Part of a small language model's weights: 5 heads of 32 (1 for keys and values), 2.05M parameters.
Each number is 500 + 25 x the weight over its row's rms, rounded and kept within 0 to 999. Layers, rows and columns count from 0. Numbers have three digits each. The size before them is the row's rms in percent of the matrix's.

# layer 2 MLP up, 320x160, rms 0.072, rows 58-115, columns 0-79
100:551487501514458482481488496469480503541527494513503500535482470515509488506500514483496502486497513462502474497475539500502518481501463501472483500434488485494463450505540506472522540553492489467507478504497460471498467470502488449527472502
099:467502551481532494491555462516520523502537505522518464511489493481517516518531516491505517495494464482509527475451485538523488488514514512494506475453546466500567485516484515511502487513498502512505501491493514513505510519514487520514506509
094:518494502547497489470505546489487532468514492541490504511484523512511489518468446542481520534460521517530519556528506530495512472488460482541516506452492498502495469474503524508507492527492521524487501522484535457516499505471480495516504492
101:527456505466500492494474483514509506517520498463500492481561487458502513488512555536488513503570530526488492440499470449481465508489511505493506515507472497511519499473498513469478522515518516501506527511499541465511514504494527505507533467
096:528530556487493535507527525501498489524471483471516489497487566492487503472502496505505561477503546491507512523491517501476471480498494478509505505501523531493481477492571536450462505486466512537509532489522508525484481499515499542485527473
105:550466476515561462537490500500472509493474538525537491474495503485505457465445530520533499485496466516502505463484461520539510559551539468519485480489497480498495515462537513519520531484483486514482531499493484475482496462538506501516470495
105:480515503533512499520534482476539469537518492536490509480568511492486530484433488513499533475458510485464459504510482508491516493503487490503519498540476476487506480505531486531483543515494457474531471468491511507487463503527487556498488468
103:525507482521520480471535493518497474507509492475466477477491516456492502478517519510504510492488525521449483513545488481510479510502517517495479479519496487510530501526544449517492531508474491483441545477483472520502498477512535559513517570
095:515492484492533483517498523496527465538481479518452515497471514524537557536552478477497500516481514518469498531485511532513490521455499493534501537543494487517535445495515538486544497510499555503522536484524508483481519505501447506531472476
096:481533528511498505485472522488487464528511524529508511562507496519481525503497521532452517486479514465477482474451508447531490537524516514549524493500490519507503505499510511493504496480526493470449476472544520518530533500459491526514521500
105:510506473527492524520536484509506466525524506500515502483490515529511504521523491512481520546486467527505477475498475483516557464533489488500510539497501526499545482518470457486509464485519449463482501458503511533533511480513469499527507534
111:539533477525454476487475465539467523495512500500535504526500438503496434490499498513510534481511488535485485534477542510532513510494502498510505513455501530487465528508493499462533486516505496505499507506505486512527517491492480496475484470
102:474526505506521501495482474477517519478458519515478495486490456480482532502498499496529496453451500466533450524488533493495479518533469496475471478531529500539483526504507484438470495512503511508529470557496496504578496511501489482514461502
111:503488510523492503561561496528507436501483549469498519490486529526482550511477490521461503512513521501473508521506487483458499484509485504507512490460550475513487482534483533507492503499476467512521462523467441497502554461487512495527554498
109:510469461515520505456447495522534515506555503551458464494477524514493542521500467514474462438562502458527491478514516528497510547520505471509491509535504522490485462523518495497485471506493467457483535455511533491538503520471498523499471492
096:524473524498517460527520490525531534522490499492492472471534511490479492414502513468496434511507509512500527514483483479553477490499530467526517522530553516500536540540483553504534531450480521509506455545509561464508506506534475511500474509
107:463479529502516525523528530496506491475508491473515484507509540544480514498538483555463540468531498505541516532491486461498542494493521494505500521474494470523494472481473506494491487484514425527497525455486469486517457477509478521499515444
083:492496488521486459533448501527523535440546461489485495487539502533512479489503540453522495476535516506525522488527506530516542511526459503470454467492514495524516486472506524474465454526470485515512468511505482534461516506505484553488461525
095:530519525534523472536529518492511532488479492500489492485506480463478528520512504486496494492510482494482499518532508533543507462491539513502472538468503459482528507511523480498467522491511453496499499477480517495555525447511510525485521544
098:512509476524486495529537520485495504538487490440514505482458497485510497444480487491508527465489503510498525479486496512437484474525492468455484538514440519511448481492521488482490499530493465502530485447473521504506549501512547500525508483
109:485527485512479518562507549461497482423500470490538465503457483479505473487481489516508477545499496515508489513512498531503499454471490502479476510452499506498494443497512483478508463458511510512497508510493514499492470523537497490510501506
105:474516482478493481493507512530485518482480509482544523477491491506536521490484482502444466503523512474479522524473509491484513437504435471502507456475544513491507457491499525510488502503524457494457509478529537491447448506489497564508493480
091:520495516499520500498534533497506475510520483502519490486454505462499499498491509529507525486480438502465474457483522504504503455547541541492504514504517460499513464419460486501488482520524525448515496503493521511480501484540510549501488503
105:472541485493482540465522530531525500525533514499449486471496483491528512515521436528512463465506498524533481452540495525510494499503498482465485524499499514518474518488484501491513463472528480466506487532519514498504506458483478507530492467
096:508523489533524467544493495497521537473541488496492509520515539490537495499542541469489474532497492514531521493522505456488459510516466503490498524494498465470492497540496525550505525500515516477462501545537485483491512506511552477463484478
104:526471538467506472452475514455467455510505497466543469508483514491471459437515514518487497528539527545479485479529496526471482496536491509518476524494521558478472512523486513495552472530540515520543502489516504518502480515453498522512493520
091:472453516439508459506469508494533478546461494478503453484532495526518498521492509503447510461499488465493485537533498528439493525492487521480471494487520473502491512532500477522529565524469513501518551502513492539485481544494525497487487520
096:553493481506509524512516472517475482504520481548524503500534490566489476483527483517480474517499507479477493493479527546486530444490478497508465476511491531505487497514493535542493471508484491552503494476480468518503469473547492476526504509
105:501499490521514481509522494438553503503480518534522460516508533504499521503500480492438523449490478478487491542525520520532485498514481513492503458505525456462491499499473526459478517486493525515498485514502556492518480472474474521484539510
104:503535479469500505474480465518533516516466546458462513499498481498461535531521541507520482503514451507561475515535512539469519507510509484527464505484497508485492450497473507488499501480525483498476518476504506515502505521520454517526472498
096:488477488465509502513540481523493466488491505552517502477521491505477504508509487513475488541533512486506474523523522486487497513534541525526484473515484487530502478482510503515528495465499517440450485501521494473489463458506506480515492502
095:537527509488492498503476498484521450522517498472532509457482452487518485492449498459498495535497542528549504480493472515523484477520516492524521475529536511540468502473487502493491518472462520490520551484505479493510504454483487512476535462
096:479502565489543513504537513498469497476494480524495441498452495492527496474503501514473490494507466494479501449463537499449467489515500522488482512491569499493468480499512501529522535477473483502522466499468497468471493446459488525486455516
093:470500517522500488462535515532463520474506527482498543528510495504539488528504494490538488485481485462480461519531492490505486483477463526521490505493462492436533434475494546487485484488467467484492464486478442483530506493467517445555483487
100:497549463518478503472496533490548480506588526520492509498492499487511478492517488458466488476475494462480478522524469510526561505479476471479508519476534509489527465473578521491465498511509495479518490515447477524481502490489474537479515511
102:492531482453486463512501482471472452495490470492531522561485496544515480477554499514463503533513495531506466503476535530457480513495506470477503536449494504507510498489548436505508507501477558466502493520463520511474515514501544503537522505
101:448553506537463487488485508510505483491485541517501520533485487485502526492554498447495491452528536490488530520511458487521485531520467547543489506501457488484521517498516485512492520522511510462430533498505505522499551467521479498493512496
096:529494554544501542509483522528523491486462448521522538468485500522514496480481521566518528507502488486535501483503498527497494501499508499505469530477474487474497514424454507483492478453516500503458434541499463505490504469462524492535511463
098:480517503509466546511499494529509518484522502458527505523535520472453531466491482496495461476550496506486524526495496507507463497488477522488490511503506505520496477515505477517520492502540502500539505502481500539465519502576483509488498452
100:475518514462516480494437421527519543501521462492501487545532506501472521496489472494503518517489471487528536498509485508518492523492503480501538482522516521503530537507480511490478515545446565523465481506531547446500489473493486484479484490
107:508457539502515532511507508541489527510469521549486489500490489522520508506476443511468469518550538533504478485490511521479450505495532462494532535497522551466515478509489521558518506493541541493484473478541489490523513462515533478475491485
104:534503506469500488501515520527515502513520543527486421484486497476487484480477501488469541501476487515549500442511495474511480552489510504489534544508544499513468519463546541485517467501465482541488524454523519522500530494495495496483495496
090:494429511502490512509508470520515512507508529509489491508529501477492498500489473478510473543506501531524495496504507520522518480472511506530498441473489492498570525494559503528510476479465554513461542483498495478512530470507520509459566502
097:518448528518500494493507469467545478501531522469478485437540489514482492491522516516489509477503463491542514553502516517499516487517508473547487483495514499509489480533476473503526521512525496483532511485524496494463534489533523521512513501
094:498498502478538490487504493466492476501492514507500467478548504484477505508535492501490519529517523500560522469549500507475492480543554494457499487483519550470508514509478510504467502485542508491532523494478518467487543495564515490518486513
101:515502503475489499515492528540511499449519526516460515487486508486499510515535533458500465502526505475498562494567522538465531454490523537513518491508504483586518485454489505508522505519505502456457504499493496450529496489488474471479505481
100:527479520514500458447506525496497505537476540509510500438504491495523462462486490464524504504478488490463503513529526476498541513548486538498495519516501505498485521494510490484484538466491462488507489482511503533525483497571472455508517488
098:485503518511521481485488435492503506483543540486496457521491508528515542494471484463498499507502497449481476527499473498522505498455540476469520451529503480493501488490517483523484501456522500511544481471555516479519518498527500509475492464
100:496494463495484565486454454480533507512485528487479513483461503505502477487477570511497473476532508506522495504514511441492516494492549495528501486497521510476524506492479541530474475502485505539482541490500494476505511474426514515491545534
104:490482534511495527496521516512532518532486507493495474486453550466513515494482516520510545509511493522499538485501505528514465502519490484518475527496514548495500503534490479572497528483479511476508519518536484492462500538496497530488486521
090:538521462504516474570500504511475511463462523525527503504505494525505494448524524484464474522473478519502541506491487508470491485496456488465489486454502517496528528522542486467548460521519477520547464488481541519509526514530496521493473565
110:502472537507480484551494526510485442511525530441500514459471511529538517520531478533480518469499493541533500550475501478521489472444491486529485487526530511484530486490465520494468533460460506513484514497488524505491516531466508547499474470
100:491512510472486483538473548500506501480523521532479527507514496529510543568538536480480481505499519501486481512542490504511512501474510534499505497494489501457490494574499508523486508441544503475484497563525504506493514457488470474505511542
094:479499503526520486525471492479455521512541445510508511499444467501508440521512499502473490491537506508479467501531502437516486535512507519538497480503527534505531530470521533486527507481502531538534525528517493493532476505532506484498516495
098:560486486494456469508487489522552482508456522497483483501491485463500470499533539449497527459505509484453506496487471455512492509487530501500510497514509462488491493525476573510539506475467501515509471512483484523504499476529462499435473504
096:502466511529461557500488520503522493508460506542462549462508465516511498525526537512475475504495538510528511505517516524525500485550503513460490475470509511483519486500495499514452515513523489540498496519526502487531509485522495510564500465
103:562489474486461516495461476502506496509470501516521484496515519520510504499493536500525475486477484505509526504498536495486491466536556492458535489542497497513503506477467456512499499493499526505504476488469501511552498496510518476518518499
100:466451447517525517480478506503503503516538496485547496491540498472520491487506500492466508505502475460513438469530495508479508473476529500472501501536476474467521542514487516484479514539481525446504535507488533466480484489527498523533511501
# layer 2 MLP down (transposed), 320x160, rms 0.0679, rows 58-115, columns 0-79
099:506580484501519509490476515501457498485486442522533505525503470473496472480510526466536514491508557524491505487534482512496524462520458492503509483536516502522487538514496485521512495548548539510454518505509450518484507539444510470493501538
100:521499491491458515472489482515517526495532474447541506473493498513529542547503479459497489509461538485533550489494483501502496514529503515473533525491505557512488500476487509499419508504485462533527436489509478525528495460526499502516503533
101:543549505447508484480476485503483501483522519494475461480469555520506471533452524466519520439502494503505481525455498506501502516535505546512490541490505481551490526538523494508499515481490488525508526521472518521492485452494495503510514465
101:506500565504487486499488491510512521514483519516462496514463455493524451510467497496471489537503518514480518519542491473513489499553468493493514480551526516496508515480466468494507495512495490492483497515551475515513517428464493510500472506
100:505513470497490502545488494501462532470480544529508518479457486502433524494516522524529490506452500541495508484478475491482492472521464540463533500506498485539515527480486524527475506480516509474553479482459511461529503487511506505517501498
096:491530505477517477503508504512521471516514485558516512461445487499529505484521541498525500505492494513473513500510553499517539472500482489530468490509505455493528528489476456487523530552478514505521486493530458499531510527485507531511517511
107:530507486497494482507551447519492457510574512480516539487475517516526501525517496493522514511537470569480482479495517457516530547483470487470494486474518488484489447503536529511537497520499539509504541464471508492476490474476536506530484516
094:490500520460535522533491502518508498518541458522486490496508494501490465503568533497541551464504547511510495482502513524505496496515489478521512489525505494447530507495475470515532484469513527518485489511548514451494523517441528530486503464
098:518489511479515499494525491475505534517510528504487534507478529478533509509475529508517460475477495509530498524493502488499465462463525558519492489491511504476496495504514536538486500465473437477519530463456515508531496463465475460497501460
099:489469496486529499503518487511489493487510567545494514472527537459467485515507518467453522522568465487494495527520496499520504522482475523532538535466503497480496452520499460522509465481484478498515468491537469549491525489500508482491492520
098:509534519526560526447471554490517517480472475491505489492530522504523492500468483504507518527483514447513525533491495527546462517485511507490500471529491487495517531476577505484494541493470464493486531544520481516514505511512437515465491484
105:552515496498533517462500525475487503502490494532488486537512493504530514505468506523569447534547504490476488501487539505477520518491508473504480485542479481497509521503539532507505544491449526476486521509497473503494491506522484533488488536
103:491498495487445473523469484484477517529456526505498535509466460530460501507482515482481480474514557535489471498495523511508514510523542428470551475501465492537493443488489487502511541500485498508499506494483499489514534481494452486509495479
109:511489483485536496483481507534505505526490479519485537459506507482536474541486447499500519513481521478513501509504515462461530480515475479508460545474527517496530543539563477514455497522451493528503433476517461510526479482523496535496547490
102:504543538492507474505481526509484509478488525533462524532532500499450515537506501505494476510501461495499502519506552456482469458475509474524498489503531481481486507537489500520467463516485542498512504507479517505508504500517506490470473477
102:507535497502530453465542485496472498529504476489511524510488503505473531520510507451521511494513474534479466478526478511490509473507509524503504517450460472503516516480457537515491532510514481464476466445506498480496494494533491525473453507
107:522541459498459508522499530492490504533485536504489509473524514494480506537530522536502438515487494554469499473493539559471523488526501467532547511468498514513480506511487470502500489496478511521525497466492509460506508513540513513477504522
081:500480526466515487496480532488506505491515433489466487483537503533477498528532508464482547463517482514535526526475529513541558495464482437485468544492511496558457474508513482514505480533499496475503487491520532493484530515486501491490477527
096:488557452451490498526536493543498501522492469500475534512465497510465491504469501485510514502514559494518504515507554468497519449522533539519519487456516512520531508496514480494501507515458504548529512501515522510483507539486505573490495463
097:472478543462546495451517507459509531526489477515494511457482516530486496484527534502495493519454479496502468499548488487478465515431496497505503503509529481499508489504556549506501537522481498541507484514465478522515495503487497489466486527
106:506490491484503506489534476497493527491508518477465511529492489512495477519508504481527495496529544490490503522484453491496524487523506499451569543490510533515501509498507488480504465496525481534516519524530497508452538537466541499509508519
108:521511501461516483514474496489521510506541454480516470511536526484429508501477508530520531491501503503525539492518516474549465549487480547474483558444491499515472555513493524499552504497497503482501471540534516504499496516489478526491504508
097:497558448511523474513461532552499541486524512502483524527559501510487522469490503536514510471481464471492458488513517464475474483450531543492500498488527532478509517484514511480492512496493465530480495467508520491527479536515527459458561486
099:502455517454521466501446466520505518480465477511527553497540542511476495501480504510513501505533517477495477541515465514506479502468523495488515481498502510544511495526517483500539529544493495535488526501469536474475516484511485491448500544
103:531483532500543466474474478499496508531533475479463501480472536500559530493507523487488530485504495481472476508483492525505538482541511496521504501471448461475503527492450480486523568515488472491514474475508500493481473516491496538443496494
109:521469473523520483514521530470487482504477527535484506507498496536499521542509531503465529506513473473558536465478496514473511497467489572479521508523477470471507491505498522516492484455484559456541529508497512510521545507462517531537514544
098:472487497528517490485456477508471502546511523501511488500551517511514432492490508465470462532493499522503518527489471502509497478471589521524514463477508453510542505519536550470450502523479498522546499544507512487544521473508514477503498482
102:539505524511512495494503476477475535486467515490506501504495483530507483480521485520507487496501477512517514459483518489508499466463464504504503512539442506550531471523489519481514507544494495477493504520494503508487510528517523481522487451
106:526491472481489512457492522489433486533499548470505481477491500468509507474525541496465527496496521508530527472516499531468492471479527477512528549465513502506521456492518533492489509494527525535505436513484552541522507554473497507502491550
100:440511507497512504517534493490444491464492466512509478486520471526498513486478512545503487495519539468536542511508511525507462508485481483539469522515489487513505481479526514483536487504499461497499532519511496463498484474459482497483449470
098:533499502518486524541506498465536507516553478501512492493483494510532507464534488517478511444536491526503491483482503514466557514504514544438484520480504477484531510540488487496456473543504497534493531463465488479474494508512493542459510520
095:518481492474500510530507488493487518504516504553513477492509500526490541532481437524547574520485517519473473471498494503503553512500551506459462521514534520478513532520464494482510483530500501480522514497503492501473508451469518506552486513
096:520496470540469476512515522484527500505460526510502478505464495522436471509511526458478438464512536504491516507527472505517505495496518481533505502481465516510520510501499474486513503444484497516430508511496525533537491500543513485509495543
091:516502552516511496414512533552540496482529505485513522520531468522489464507494504419490530485487554509499560483496516508524517499495509502511447533492508529481499465459477478499484468534492510504516449487543481516473462468464482514490506507
083:489485520534473494530492493471499504510430487471497503473472525500476531477512470544515482501497499513516482525526460532503488490542479500459586495470509473515507511543499491492507516480526479498514510503465493508494462517565504513464456549
104:505513540517521541482481437484476495464465527537502525478523488508498507563534505520508479488508483494456476474468523469545505480499515494540479449502486501488504502515503491510476495452463492485499519565473444486461489488511493493503514532
097:509479494504493463519496538450472467459510490530480494514467537512508498511506467513519478481493498516533470530507479502493486503480500571452522492551528532499497520506520460526522531465513501488481439461512479548469471492490512476519525512
094:488482465515472487505488480471483554481463500465527501511516467550482493493520494459472553494495524492513472544506489473481490496497445595486478475493523462459479527541530525510524534531484502477500507526493504510495488477490523550480509513
100:480501506520543490464474516505501479514517447525520488498463502516502525516481514505501527482494499505550524498508523497495540525542492465514487498520511510502505491507447524506481529539494480433487410530471516515505530513478475487481454507
104:516528491514546516478514504470464522468540489497496478500541475510525485489494516497504514505510502508464475510449480499537488461521494527493462509489447502505516474493510454504462502512521510490554477514517531479456501466486504491553513538
103:563537497518459502523491538481509476434493475486527461487470481483468532501495510488496498536482487482485523471487502556438523547500507485486495551534508503469495524491443521499530543501463520509540502477501482504505536494493498509470508485
100:503497456441495514473515492465457489526525496482503512482504462508534530504519521462494475544504510510456500493466509504471529465509521523523471494487550538493513492471484458533522495531473522498528477507523484518468465476506511488480535482
095:496505530531506515476498513535520514479479562509510523528492468489523567493518482457468511454495496466557474484486528451501472463521476486500474541532484487523490481531488519489508515517480494483595506525509481486481549466494514486509454487
099:476504487481522445511486512511522467455452473510532552529539511528515490505488459491509487532525495485471545530540430486488476534511486506505517495500502481481481518513507476495506488487470480534475499461516508539469484477496491482497511514
098:504471504492557533500491472489509516496496443508493493475494526503502515530534542517515499493559498505499499539499466479482538473505485520497493524511492493510476518507485485494513495512512513489513517501477509505482526511455468502503496539
106:481495497485504495504506501520475474470482484492538500477505491543500500503495497483527463512493514433484525519539456483540448535504488518489501501457509501545469550525518493507466435513509506503519510513496518481485448562448459538476438527
101:466513480501512468503492542504504467514472483508502500517519482519483474523461519511532484522522459504431483493507482488501521520530483468547446510481514501499513494510512539533428478497489535497522481511464480533510480548512479434484521479
098:485513544470500508512453537497451514529487509510492531532512517495490464547490524518492488458516442493513495479476489522496519532457583515528497486503478513491496526513472490504487514509493521515485515486475518532468482503483482496516459516
095:488460502558491528486457526455484472540437497502530477452485493490479491547508497479464532523460534500494490507467453534507498548491492460501498524459533495493510511523510489469492529522527508540501541555528521509482474482511503479554477462
100:484469475546511510470536495519529538492484504488491562517530485509481452462546461441495488444516471517518500509489527503500528522498467496470535507562535442432503496491495496529485486517516527543550501489510500465479521510485483453476516505
088:532519447479526491508502491525506509520531559511509486457489519507514480493465507478495477507501516555530486524499525485530502540543538450515445544511483491525451524505524544502488495462491473515469507514512504560495488505500507497486456502
101:459487485493468510537523456462522487500519531487536536536509520489505444535489454532506475519537491507522518494483535515524488513531496488507511444478530493532483508488506490486509520459510492454534477521529496484502547500498457498492482499
100:512506505510470496527516495447502554488475506486521476485441494510505483487522480498527445460483523509540492505486452491491550451493467523502492468485543482491501517469462505518505488513487465494492507460481490513512497475482498501517497521
099:524477482464517523538479539500505536470526507500502451518543494500507512515461537484499505500478481487502524484469540511540485500476532479488468517477481499514465523487499517481480526520491467491483452478476476495517506455509508523519489543
100:503499521517488476502521500515514500514512482493473483521488465512460557515488512486461487521524515541508554476523514491474505514537460472455479520475483507475533498484518480507485522461510500540538492497498547470494463471485531510481513470
099:504497482461514427514473535492490521502504496491467518537511540492523461493479522498514535479487521526480517508495434504455522498515452462539476485514507483484487481501525503512493519522493555521556539534466503469482480521482520527493507483
098:489539484489487532484528539503518471511516500491503464497527469457464502471484522498509511557508422475478517490478509520570527511519480475588464516471463480473475485482526522494459496508519513476508491467506506468477504503486494492487517514
097:463513509518474485507499566538481517501472514519500460545536514492472526517461523537528505467538490457515523527476511440551484494471492459497548479517501494484510516487523486492525498474540449515498524499524492519496514531428532509484470527
# layer 2 MLP gate, 320x160, rms 0.0692, rows 59-115, columns 0-79
101:523489523519506472444491447518467520482540482494503489457484473488510450490542534481528500466529512506485516466498487502528511535523545517493542500471501499515492509536525496544516510503522500518486493537456487518562489506501530521515507477
106:470501481459468485510494496525535469512486492533492514515461520553506506515509507490505510492518451513439520501481510502521546489513521483489522466521501494489470525488525507508497509506496496519502503521536490491504515474501492486533504494
099:473492531473542487455488523485496494530525516496446499507494542531519516478500488478513537524475476484507494496454476461464455504504505498486523511540528490477515506488520468475515528508493512558495492493502500485502551503484462500430493486
105:504497501499522509530480489496478501545484499491485495467525517469508457473487494445476466449495504513527481517469503488514486489473526506468479521485483499546483481500514480458526560453511452500460466532494496516525507537544523530500523480
096:446515506478476451457500506482512517490486506523481552503503510527473509520515491498519472514490492481512489508495530486456515465480498525551517558507493512495517543480481515486503476513547523490487453514528531508532553536468468481516541502
104:483506502504505548526456506500523523505507472516480476501526512459512438509481559439584462492503516542493503497497500504470524491507472468529504533480456460474512533500494487505516458496500494508498497448472499498524508498504490490544515498
096:508486543507501489523466502433522494472499477486486473496510519449492524486518505514489489468494443498555523538569526515492562482483490516468461497527464495515512512474492545516498494509523500479525486543473508490503522487478488508490529494
099:463495528522534541530473527462473527489503512508480529529490514530565494495503508486479531510478480511520510508522458501528478516459474490514532469487495520539473491471502473511526500458478476533500550470490500511527535490500487489485461524
101:512553436545529479467491490467473489484475522486486511535514514509494481505475519498494516504516481497488501498493515527474501525537505490500531567516482503507498449513542518567503505459506478521516506468508514524512529542503506546502483505
100:563469459455500492489469554489532501498450473459477492512490505441499523493529527514477538538524555487451528517492488512495468523527455548486475492494489500513541488460555493523495498468489541509491521524491506517464531481474510500491528509
106:488508503486482515548492520491506502502515465512507520491505535486502497492503510472489501512503526490490521489470472518484459502486483509532551514508494530532520503527517560509450494492506453532516531512484508521542508465491510504479485507
103:455478510506513468499496526482515491473540476511514496505491535491505498498461459514485526510479525529482491511547494480492454489495493496516470441527557501515471502514529482500529480491508522505518519466457487503504536528508512476509483440
106:503499500522483517493489504543516513492494510494474498450489506513517470514490494538520484512551510525504562454490490505504495472560497441500484533447535475543522520477504510507502518470489495530503503473461503508465529489489441512485487531
104:441483527500519508512523474483467533524453477495487512457453456501514515474462500527485522522461499522471535552480499498520513476518506477484516519481490479498513479501521439508512467437504515538498480497488508499499527477551510503509506552
105:475514495505513466523506510515507495476528483514476486483495521496483460538476548481545495503510542525470507501485501531474481546490508485490525465498523501560490504531512490516493492462541502448471514533518480494484523488543543518508502516
101:491494530521505498519535487554549485492505456525513477498534483514516485512446463552485521497443480531506518488543531541528510485484530480523511432523529503488532500498460498502465516536510495479462449510505472480489507529441485540452473509
087:508509488496501544488503515498509478547506511475517547498489453457459521490490505526506497498445502480462483520465490480491450479508564522504548535496480463500527527512517485537496526466521450495485508488512499485512478501498522448481533481
096:523473529481475500485495543480507498488518456492514502543488443492517505554535449517526504520536476530522549461509479498503465507493457490469533482563525502482468492489479488493528502496482495488477485510480488480505515466501500521497486489
108:481519528505470486471496511518499480489484503525447480506534495470494507502455462531501528543538488518509493477492508463517552525496500504514509514533510517483505508485474521508480487516492460479431505512546548506478532509499483534487488501
106:536535474485485520533515485479507519478507478492515552502503520442482528523515514559494510514496513511469470520482482534522543445515509510517501458505467468495521510514508484529509472490495512459491502503518485473542493482520511499494509509
109:539497520465509487552454545524465509507469499458517510487524490492489467451530535493492491497452503498471508491508503493518466475480467520475496485474509498583495516459472534462535505488508550513507527499480502471478502510495491486511503446
100:509503500496498434461507503469452485534489489541496490499514501498462509497473478465499496495507524498506496516521534463499502535454458483484552473463506468493434492518522513487485497490551514470478513493557491497513532483517555548555513501
100:515484541489511444492480511492516488508487483480562535500499480466500519465454541483491501524474511478493532459500533482522517531522509502484534511517517461490457539499484523492495510466467504491499493507525498515453488492447499532505545558
099:535491487505490480506517478549498492454500529547543490492535487506469495551566507507461516565524474521495524486496507464479495515507517503493522490514498458519484514476548510497498532471492530521531519529468524505537520476495469501542517506
104:496480500449479469555461502498509499490514443571490490547506473534468513458447478540530490510508473531462484514514503519476494498500475500506550462490512531510501505563496511550502508520496499474493502494533449539490495478514467499525482502
096:540517457503461529520485497535509506475501465449555552504529527494503533535506481509509491474443516489537508482497487460503498475536508501506448435474502490466491489476479457521504498508544481512488511509459531501476456530490486510511473481
101:470494519519495572498483486522471532512508486522459505532469498499546490481487488509514489471449503458490557533470471485511495553480506449487469496505472475518531481511484488472466536458535507533458535505560509470481523506485516471470516460
101:513517518466489493536505517497505498524513486517548487516490450509536483503507457495513471531522493524516457480548499522442512491507495492448480478496491527502517518469530495495458469498496484531494538508493522526453531490554530471534450479
099:473483510508499458481498503514485529512545475486475502504458476499529503522485496522507522497546461491492500485494488477508523505473508494514507512521540514459463508531514507490537522447505484538482460485528508512531522543460531491448506486
107:544479504476490536491472472493538469521515478505521521495507490509447484488516486533473492543492482516545517530470473515544529530477494504495513470497496507532537488530479532476511505493507457532454501510465536518508498459485456504458509511
091:476564522478501507526537504514492472512476534517515503488543531479482504542514541463525529545453533505519495456504517501434527515512499522500492541484488472503538498462512524491467496511534472529482522500483510559482541473512499482502539458
102:500501459517525479488483500525501528480482465497489467512514492519480515546476511509456496516465484564475494487530496475496475543502471460482522542486506488492515494490504468460519527515491492472446470497490493482492514517491492506514518530
095:502492456527466494474500525497489497505495484470481530492506493495496492490511505458539474456550475488478450517521490516524492540472460479488493505484529484538540448439561525467484500493512522512561473528458482518493500478489516511479507479
093:519509509493494479513472463506492488531518504500500492476479479496489502454518517480488478489495458527484462533485472537530541533511519471502545469502552528536515507489513486507487506486531510490513566487490472536529518525489500563476515484
103:520498494511514470467525472501503514468536508462498548516519470505492551508494524480541506496487470488478506506527451500546509559497473514466529516483507483479478476492502506455476526508514493514503471486535471496507509463504477494460545549
096:470524518517501517486502485519488498454506476509490506524503491507514544518533482480497506509498514542553489541483535504503487456501459517525515479492516509524478539539487491569493506492540515484505518432501490477529488482476470507493537542
100:490490516493481531465519501524487493499445465553512472508461524498499471476518458476515529498526496505488482484493484487439488509512524497502474495485515525519515475511499482467480499480497491503498519456541563535502530520524485485527499471
102:482463496495482515498488470463516520492493504487507544517506509471498492504492510475485516501492525480491493512536481504475496526481511517501503451491531441550496504459464524493499477437524519483451482535493501470501503464470539471487490487
096:490478499499484516459538441521522522463489489519466555503583474530462472501462513514542491508476495497474510467543507499489492487519499505535503527526500461492483456468488466482506521462506542489509489481530447524494557482486517522502500480
103:514530498514524445525513501478510460450572484484508503499539491490453521475495509510535530494474479515496494497512507541498524438524445524495483503536500468533495496514495554489543455520464505488497524481530484505481483515507451512513500484
100:491498467488513482508484508564461466468505452493505459503480538523486500500447517494512522495514490490490509493479505463465504522530499492515484492515485478463490470534513514559519553486506536519498478488491505505472532537496467474518492487
096:568490549492504525507480501486529486508516499505512461498458500490515491520455547467498476497471508477490493446512462528514509461483454496509521460508519513502517490491522526549533509489462499483505517552532456479509507507476534522511520491
098:486511514540513496534528512487508487525491487499477540508505531464496482518485439515486477544491511534435501527522506465532531503523526476465480503504490514475506490486465489527508474478447461477510499527503516513518490456494490498497461524
096:538486500529462487471508483511533504477491469485520512535492441490509479496465507469500466492505436503497455521515513511545525482482477516496503482506476493522509451516497465509498498493487487498472502492553531502550500477469520531492510470
100:493475492488506459508525512481500486523506469497496546474546506489474523496531508515507490506477462477468504523449496471497497443552520486497494506524476502465501471517472489481489506482524441545516522552491490487487504502481494538493474491
098:489512503468478519518550504514524505497502483535491481480535507496517540480479537520507475520497484557541506490511496539486480523503511483533544517510486508542518498506489486526482522535551507510462508501530504471533500486459530525502498515
096:562491495502524521486501475485477507498496509530534526459497544488536465519513526533505551459482526475499512525522447498500491521483497497492510509490539505510537468520527527481506535553468538520462469518480454512515481467480537498506523494
092:472511497458506522476500425517521492541554487463515482486492465490522510570513542500491502508511514495479504529495456479503485477485480503500479484454506485538519499500439524519474544574546493514501534446505511500514497509501492456543514524
105:474531494448518481501502488490520471492517511523507454412473483493482480543490505478481468507458520473485550468540469504509516496516514507489523480509497512543461522485471464502538532480533505520512510525510520488481528479478494500525498529
095:514521498499523499511528485528476501493512524532482522497469484484513489495484524532481525482501504490521485489489511493505473520471512465506466527486470488495495505505498502531522482409505488518561568521489541491477523509489520496483473546
099:520532517506505465541481477499468478484512506500502513515533491518528548522489514523516517496501523478565515515522535484473471491508492487483464452523519518456527475472448469521562520486488517478502498485529506496475540488476552528482474483
094:514510475495487535504546519492498492471528501472475529475486470482508485520487462506510527465494560520460538538496473518497456505497495477504505492528502472507530508483482482507473494509454523495453493492528469476536539527509529467516467512
095:497515466510479481517498487475460503488522466552513532518488474490476438542479538489512482505497493534469488533519481473475494471520520458523464505526526497513497501497498498514497511526527495501556555517449452448519505525510495511509469519
099:531514494480508488473488503524500485504503505512550492514525478498478557487567510450489552488505511501498538550471494512502500502502495538491481454455532495514490474496485523509502505471526514504498515457503487516491519479486475488489481498
102:477509545480538497481505488488476507473480510499452512525515513530482515506493521484455497500559504489519501460461523495500519519497479480527544521508506510535502483546487529536515484473526477498475497476517553459520542536525474465506488569
104:518536512506499513525518488524494499522497515527488499475509472480461496547532512491554543508482503540469497498517494487489521505463462514494511478452490452507454475493489479513514460492536483508501522484495473486491480496496539477483537550
094:525509500520495464493513514498488545511490496478464488488542468472489509494493503501496506484474496523497534524521545487499518560535496531493532517484487476503544472504520506531514459524494510467506484500498497521528565518502519458480485520